Part of a small language model's weights.
Architecture: rotary positions, untied embeddings.
Training: 153M tokens, 9345 steps.
Each number is 128 + 32 x the weight over its row's rms, rounded and kept within 0 to 255. Layers, rows and columns count from 0. The size above them is the row's rms in percent of the matrix's.

# layer 3 MLP up, 1024x256, rms 0.187, rows 339-385, columns 96-127
size [ 98  95 106 104  90 107  97  99 114  86 109 116 116 109 108 103 105  94  92  93  96 102 104 106 100  95  93  97  88 101  96 102  98 105  91 103  91  86  99  98 105 102  98  96  90  86  96]
[[113 136 124 132 134 143 178 132  85 137 123 131  93  76 145 112 131 147 107 133  89 159  95 163 139 160 180 176 138 124  93 176]
 [124 133 133 172 192 129 114  81 162 152 131 166 138 147 113 148  57 119  65 122 152 161  63 146  93 114 123 118 146 120 133  94]
 [104 193 152  99 168  96 133 116 133  70 138 132 192 153 146 143 122 164 114  86 138 132 131 138 191 204 119 158  76 168 102 104]
 [156 105 142  66 108 154  69 156  77 131 135 146 140 187 153  78 176 152 131  67  99  72 108 148 151 110 112 135 101 155 170 184]
 [129 150 150 102  78 184 219 169 152 139 139 193 112 107 119 102 126 146  87 144 149  88 137 145 162  91 127 157 127 105 147  68]
 [102 143 141 117 115  97  99  91  95 171  81  90 128 141 128 115 170 142  78  94 151 109 146 104 180 179 118  91  99 136 137 149]
 [190  94 104 182 158 141 100  91 171 134 145 108 133 140 154 147  85  90 123 169 167 114 130 122  62 120  79 114 106  93 121 119]
 [123 178 120 155 130 112 111 107 108 133  51 104 102 170 162 168 133 165  74  76  68 113  76 108 222 120 110 178 103 146 125 109]
 [150 137 142 115  92 140 153  73 181  89 100 134  47 139 116  68 145 151 136 108 123 118 141  94 110 128 129 174 140 137 158  99]
 [121 149  62 114  44 102 161  73 149 105 129 132 120 153 151 148  92 121  92 125 112 123 111 110 120  93 152  86 123  93  70 166]
 [132  99 132  58  94  94  95  86  98 171 165 120  67 105 175 116 147 172  75 122 109 116 137 122 131 140 175 119  89  99 132 150]
 [111 154 144 143 106 166 187 116 139 132 161 103 152  96 121 142 112  91 172 146 136 146  65 121  52 123 131 185 147 156 128 107]
 [138 123 153  87 133  95  93 116 140  81 143 129 107 105 143 118 118  89 146 106 180 127  74 143 147 142 163  82 118  84 107 101]
 [140 137  87 183 146 145  87 112 166 125 136  85 127 173  88 115 147 111 149  72 113 159  94 172 154 191 118 103  51 139  97 148]
 [174 174 134 137 163  96  90 149 160  86  71 123 140 106 125 129 114  95  70 141 113 102 100 148 124 142 131  89 147 139 178 124]
 [110  61 171 113 150 152  96 159 188  67  95 123 135 102 116 120 182  78 123 179 130 107 160 131 133 125 162 144 166 129  90 106]
 [108  80 168 139 169 155 136  64 139  96  97 146 103 127 167  91 140 161 103 113 133  79  86 140 111 140  96 106 156 112 115 131]
 [156 129 120 156 175 107 131 114 175 101  98 114  94 160 169 144 139 121  77 130  91 100  63 141  86 145 140 222  79 137  62  85]
 [158 174 167 118 174 152 201  91 161 157  85 132 120 113 131 120 123 121 142 144  85 118 112 154 121 115 129 121 135 116 122 131]
 [ 83 148 162 204 189 161 122 150 131 129 156  88  82 169  96 119 167  85 118  92 137  56 123 103 152 139 145 147  97 103 101  66]
 [196  99 137 198 168 125 110 144 134 142 152  94 152 164 196  85  94 117  84 127 195  85 121 197 149 144 103  76 135 119  84 112]
 [105 110 133 135 129 103 153 122 106 151 102 137 110 157 144  95  96 112 127 151 108 152 162 133  95  95 163 104  99 150 157 168]
 [146 155 106 105 135 105 131 152 150 204 147  92  78 137 138 156 131 132  84 119 104 144 153 135  57 175 180  94 158 104 145 108]
 [ 78 110 191 131  83  56  96 161 155 117 115  97 103 142 134  89 108 133 181 146  82 144 134 168  77 140 101 132 145 132 164 142]
 [126 120 167 191 110  84 149 113 139  82 123  80 122 145 165  56 156 120  87 130 138 171 116 185  75 143 139 135 135 109  61  74]
 [185 159  99 131  99  92 176 150 169 143 125 133 116 143  81 130 176 139 113 122 126 119 107 152 142 149 148 210 109 127 113 100]
 [160 175 177 158  57 169 103 149  90 148 163 135  93  84 139 127  79 142 120 214 117 226 148 180 134 100 211 158 203  74 106 161]
 [184 135 136 143  88  64 165 100  61 127 107 129 149 108 121  44  77 137 165 117 121 123  91 156  79 149 124 143 165 119 152  69]
 [148 156 139 147  87 129  89 181  85 159 101 160 137 137 170 131 139 101  86 158 146  94 135 132 100 100 139  94 167 135 158 165]
 [ 99 128  96 123 142  81  92 169 104 116 133 181 125 131 130 109 130 111 153 191 171 163 201 135 169 162 150  72 209  99 131  82]
 [161 123 111  70 137  78 153 100 166 146 115 104  95 160 147 157 123 149  80 103  96  97 163 130  41 166  94 110 119 137 105 115]
 [107 117 121 139 130 140 107 164  61 149 105  82 145 118 127 172  74 105 125  92 114  87 117 144 125 113 188  82 117 138 141 159]
 [ 96 157  78  93 144 143 116 119 197  83 114 109  81 117 144 130 151  85 158 142  95 143  46 120  99  92 130 175 158 149 189 124]
 [176 173 128 167 158 131 117 157 149 142 113 136  99 159  81 207 125 133 120 136 147 122 110 106 176 119 110 100 155 185 115 191]
 [112 122 150 141 125 106  84 187 120 147 117  60 113  66 155 138 111 112 125 197 157 175 120 163 158 133 138 175 167  95 104  82]
 [124 111 169 159 112 155 218 101  98 124 113  82 126 114  83 153 202 118 163  92 116 129 112 134  89  44 176 118 163 107 137 130]
 [163 167  53 158 179 135 150  87  97 153 117  99 100  36 158 145  78 119 107 115 115 123 104  84 126 137 107  86  65 100 121  30]
 [117 101 135  94 137  99  91  81  74 119 158 108  91 108 168 120 116 145 116 181 157 217 143 116 182 135 148 190 180 142  90 112]
 [ 82 170 154 149 119 105 130 163 123  77 123 147 130 114 138 123 100 194  81 127 196 159 118 144 133 122 111 133  97 141  95 135]
 [109 167 134 123 111 165 133 145 137 110  89 159 126  61 156 118 120 139 175 115 147  97 120 133 214 168 150 124 190  82 128 132]
 [117  86  88  97 138  53 126 109 177  91 125  89 131 125 111  77 100 163 152 154 169 172 140 137 130 151 130 105  60 123 116  99]
 [153  87 139 145 103  86 144 137 154 124 123 165  60 130 158 162 147  89 129 128 143 142 103 124 165 146 200  98  97 137 146 160]
 [117 129 193 145 201 151  77 107 132 124 113  87  88 121  93 130  69  94 111 134 116 149 148 172 178 111 122 190  86 113 140 110]
 [148  85 123  89 134  87  95 119 165 184  96 104  66 142  94 144 106  97 119 105 112  49 101 104 156 204 186 126 159 145  36 102]
 [133 134 178 108 146 110 109 227 139  78  95 113  80  90 123 117  91 136 198  85 100 106 116 152 157  63 143 114  73  39  88  71]
 [150 149 200 117 184 135 104 104  36  92 123 121 124  89  88 136 163  91 141  88 126 160  76 130 120 118 134 143 185  94 168  88]
 [145 128 129 109 106  77 149 104 144 179 151 194  50 104 159 113 154 111  98 140 149 104 118 122 130  95 146 180 125 120 101 124]]
# layer 3 MLP down (transposed), 1024x256, rms 0.0452, rows 339-384, columns 96-127
size [102 103 106 104  90 103  96 101 111  82 110 118 118 112 109 105  95  86  95  93  94 105 103 105  92  94  89  93  88  90  98 100  96  97  95 100  91  88  93  95 101 114 103 101  94  89]
[[161 135  83 137 189 120 130 148 107 150 116 160  51 119 168 161 127  89 143 143 139 132 110  96  84 151  79 124  69 130 114 202]
 [171 113  84 177 188 130 158  75  92 148 163 169 111  41 148 107 139 191  83 143 123  71 117 116 101  97 125 148 160 104 126  98]
 [104 112 101 114 151 130 126 120  62 208 136 116  97  87 160 126 127 148  83 136 139 171  58 141 172 121 129 159 115 117 165 107]
 [124 136 168  96  89 139 111 195  94 130 125 188  91 131 139 139 119  92 123 128  88 115 107 122 153 127 165 117 120 139 151 131]
 [ 96 148  75 199 129 106  75 153 105 158  70 135 172 140 123 195 143 164 136 149 162 152 175 167 139 129 113 102  76 127  97 148]
 [134  85 115  61 139 125  96 102 111 124 146 137 139 149 132 112 166  90 126  94 151 154 131 124 120 128 156 111  80 148 120 132]
 [111  74 136 105 136 150  72  52 135 122 176 130 187 166 131  83 108 146 120 162 177 125 120 152 175  87  59 172 128  50 102  98]
 [175  97 101 154 197 105 136 144  90 114 127 110  94 121  69 132 130  86 157 103 108  58 162  96 103 101 154 118 113 115  85 207]
 [ 89 112 120 118 142 176 174 136  98 157 142 131 190 114 155 146 113 106 161 121 133 137 149  69 157 124 127 170 184 102 103 143]
 [174 126 102 131 140 158 129 103  48 137 114 169 162 157 125 124 155 140  95 142 128 117 110 101 184 140 129 136 154 172 108 124]
 [ 89 108 136 119 119  85 136  85  76 132 150 148 116 186 134 115 146 122  75 108 191 140 124  81 141 203 141 147 127 138 173 129]
 [152 127  90 118  77 128 138  94 132 102 171 107 140 118 123  99 109 145 176 106 108 106 140  91 119  98  83 161 241 125 139 122]
 [121  81  99 133  98 116 136 123 118 148 159 158  82 164 132  68 137 127 153 121  77 182 110  90 137 119 171  92 116  86 112 133]
 [131 146 151 150 122  90 128 120 118 116 161 136 103 172 139  70 125 155 120 140 159 152 156 125 137 142  83 115 202  91 155 149]
 [113 160 122 115 156 200  99  98 138 102 127 104 128  45 141 108  99  98  88 113 117 118 142 137  63 142 123 131 123  68 155 153]
 [ 81  97 104 112 109 162 104  80 128 165 107 122 101 121  81 136 147 104 130 130 119  85 127 114 107 166 158 109 165  78  81 123]
 [110  79 114  96 162  68 121 138 108 136 112 178 122 147 176 126 155 107 181 163  98 143 123 150 113 138 160 193 109 122 143 128]
 [110  91 135 143 163 128 132  93 180 167 134 132 115 138  95 155  80  64 161 131  76 139 128 136 104  92 155 108 143 176  71  75]
 [ 84 147 130 133 166 143 129 118 143 132 110 126 161 163  86 159 170 149 142 161 100 114 186  86 156 131 140 127 125  85  74 121]
 [132 128  57 123 114 114 114 107 155 151 141 101 104 131 115 133 115 128 125  93 146 110  77  95  66 108 124 108 156  88 101 124]
 [104  93 109  85  56 104  96 140  63  81 140 110  88 157 133  99 144  64 178 122 139 136 124  97 163 127 109 147  95 126  99 115]
 [109 110  32 142 145  52 129 153 108 120 158 144 122 156 169 124  81 147 124 155 143 178 164  82 107 114 159  75 117  94 173 129]
 [ 97  89 147 141  70 149 124 141 193 114 140 118  85 119 141 118 126 169 180  81  69 188 108  76  98 154 168  68  97 132 135 193]
 [150 151 165 126 182 125 149  99 144  96 131 129 132 103 165 124 157 152  96 127  81  81 115 132 136 117 141 142 105 106 101 122]
 [139 100 118  63 118 136 145 131 130 113 174 135 174 116 134 124 114  95 127  67 118 125 112 164 105 138 109 121 131 104 161 119]
 [ 81 119 130 220  94 140  56 157 137 115 133 106 143 130 109 171 145 138 147  64 112 119 104 135 168 137 140  96 170 201 146 111]
 [172  68 147 105 141 153 128 164 150  44 101 109 159 144  99 140 158 142 131 162 143  90  61  92 147  94 108 100 175 115 136 137]
 [106 148 142 150 139 139 154 117 206 146 152 144  41 151 153 181 153 133 129  71 147 135  99 129 105 143 136 127 141  87 109  89]
 [ 91 167 103 177 112 106 128 111 127 127 139 151 129 111 151 131 120 110 117 182 127 130  98 135 122 108 144 151 147  66 121  69]
 [ 88 200  86 107  97  96 172 172 143  70 129 146 127 102 117  56 136 135 156 120 165 142 118  70 138 161  86 123 142 111 143 190]
 [150 191 198 140 164 119 146 135  72  69 115 114 209  55 130 149  81 192 154  49  75 116 128 137 130 148 138 114 154 137 126  95]
 [137 112 112 169  82 156 124  83 116 180 142  91 168 103 125 138 117 134 124  98 131  92 154  53 122 123  65  66 103 157  89  94]
 [142  97 152  73 148 108  99 146 103  69 130  98 155 129 126 160 129 113 188 116  91 163 127 154  94 152 132 125   2 148 135 143]
 [138 111 103  78 117 113 132 121 145 103 111 194 103 139 116 101  71 117 121 100 141 136 124 185 167  89 112 151 156 192 119 150]
 [123 150 145 211  85 165 108 175 141 125 122 163 133 153  81 128 132  68 182 125 122  96 173 127 108 148 140 152 143  92 161 141]
 [142 186 108 139 154 143 102  90 104 135  46 117 159 154 170  99 189 141 182 139 121  87 137 104 157  67 142  94  94 139 136 134]
 [102 137 105 133 154 172 177 153  86 109 159  69 166 164 150 126 166 113 106 139  48 111 111 131 169 160 176 152 109 143 133 141]
 [141  97 163  91 111 167 121 116 125 142 117 101 155 107 111 136 105 173 152  71 137 164 136 133 133 153 164 180 146 147 142 184]
 [148  87  81 130 135  93  96 149 117 132  75  91 120 152  43  98 197 102 114 102 140  86 130 145 150 140 125 137 123 117 113 122]
 [128 162 113  78 131 107 143 100  83 101  72 118 119  93 128 145 112 146 112  61 107  65 171 128 138 159 157  55 190 168  95 129]
 [132  96 167 122  97 110 135  95 154  96 165  75 153 119  91 104 117 167 154  71 118 110 129  75 173 148 187 116 179  95 139 151]
 [ 81  88 169 178  87  98 158 124 110  83 113 139  95 107 137 136 152 102 124 137 190 143 123 110 141 139 178 116 138 137 176 136]
 [176 139 138 168 141 161 202 124 136  83  90  79 162  83 135 125 107  74 137  84 124  62  82  75  89 185 120 120 168 120  89 140]
 [143 158  96  69  71 136 146 154 137 137 171 100 133 125  99 187  93 147 120 126  77  68 139 129  61 156  79 135 148 101 134 132]
 [130 119 114 149 128 136 193 116 148 163 126  85 165 129 168 188 135 144 171 135 148 135 136 169 158  26  63 140 142 147  88  90]
 [107 140 102 126 131  57 100 112 131 124 123 128 123 167  86  31 103  93 137 120  82 111 150  81 106 156 147 143  89 136  85  90]]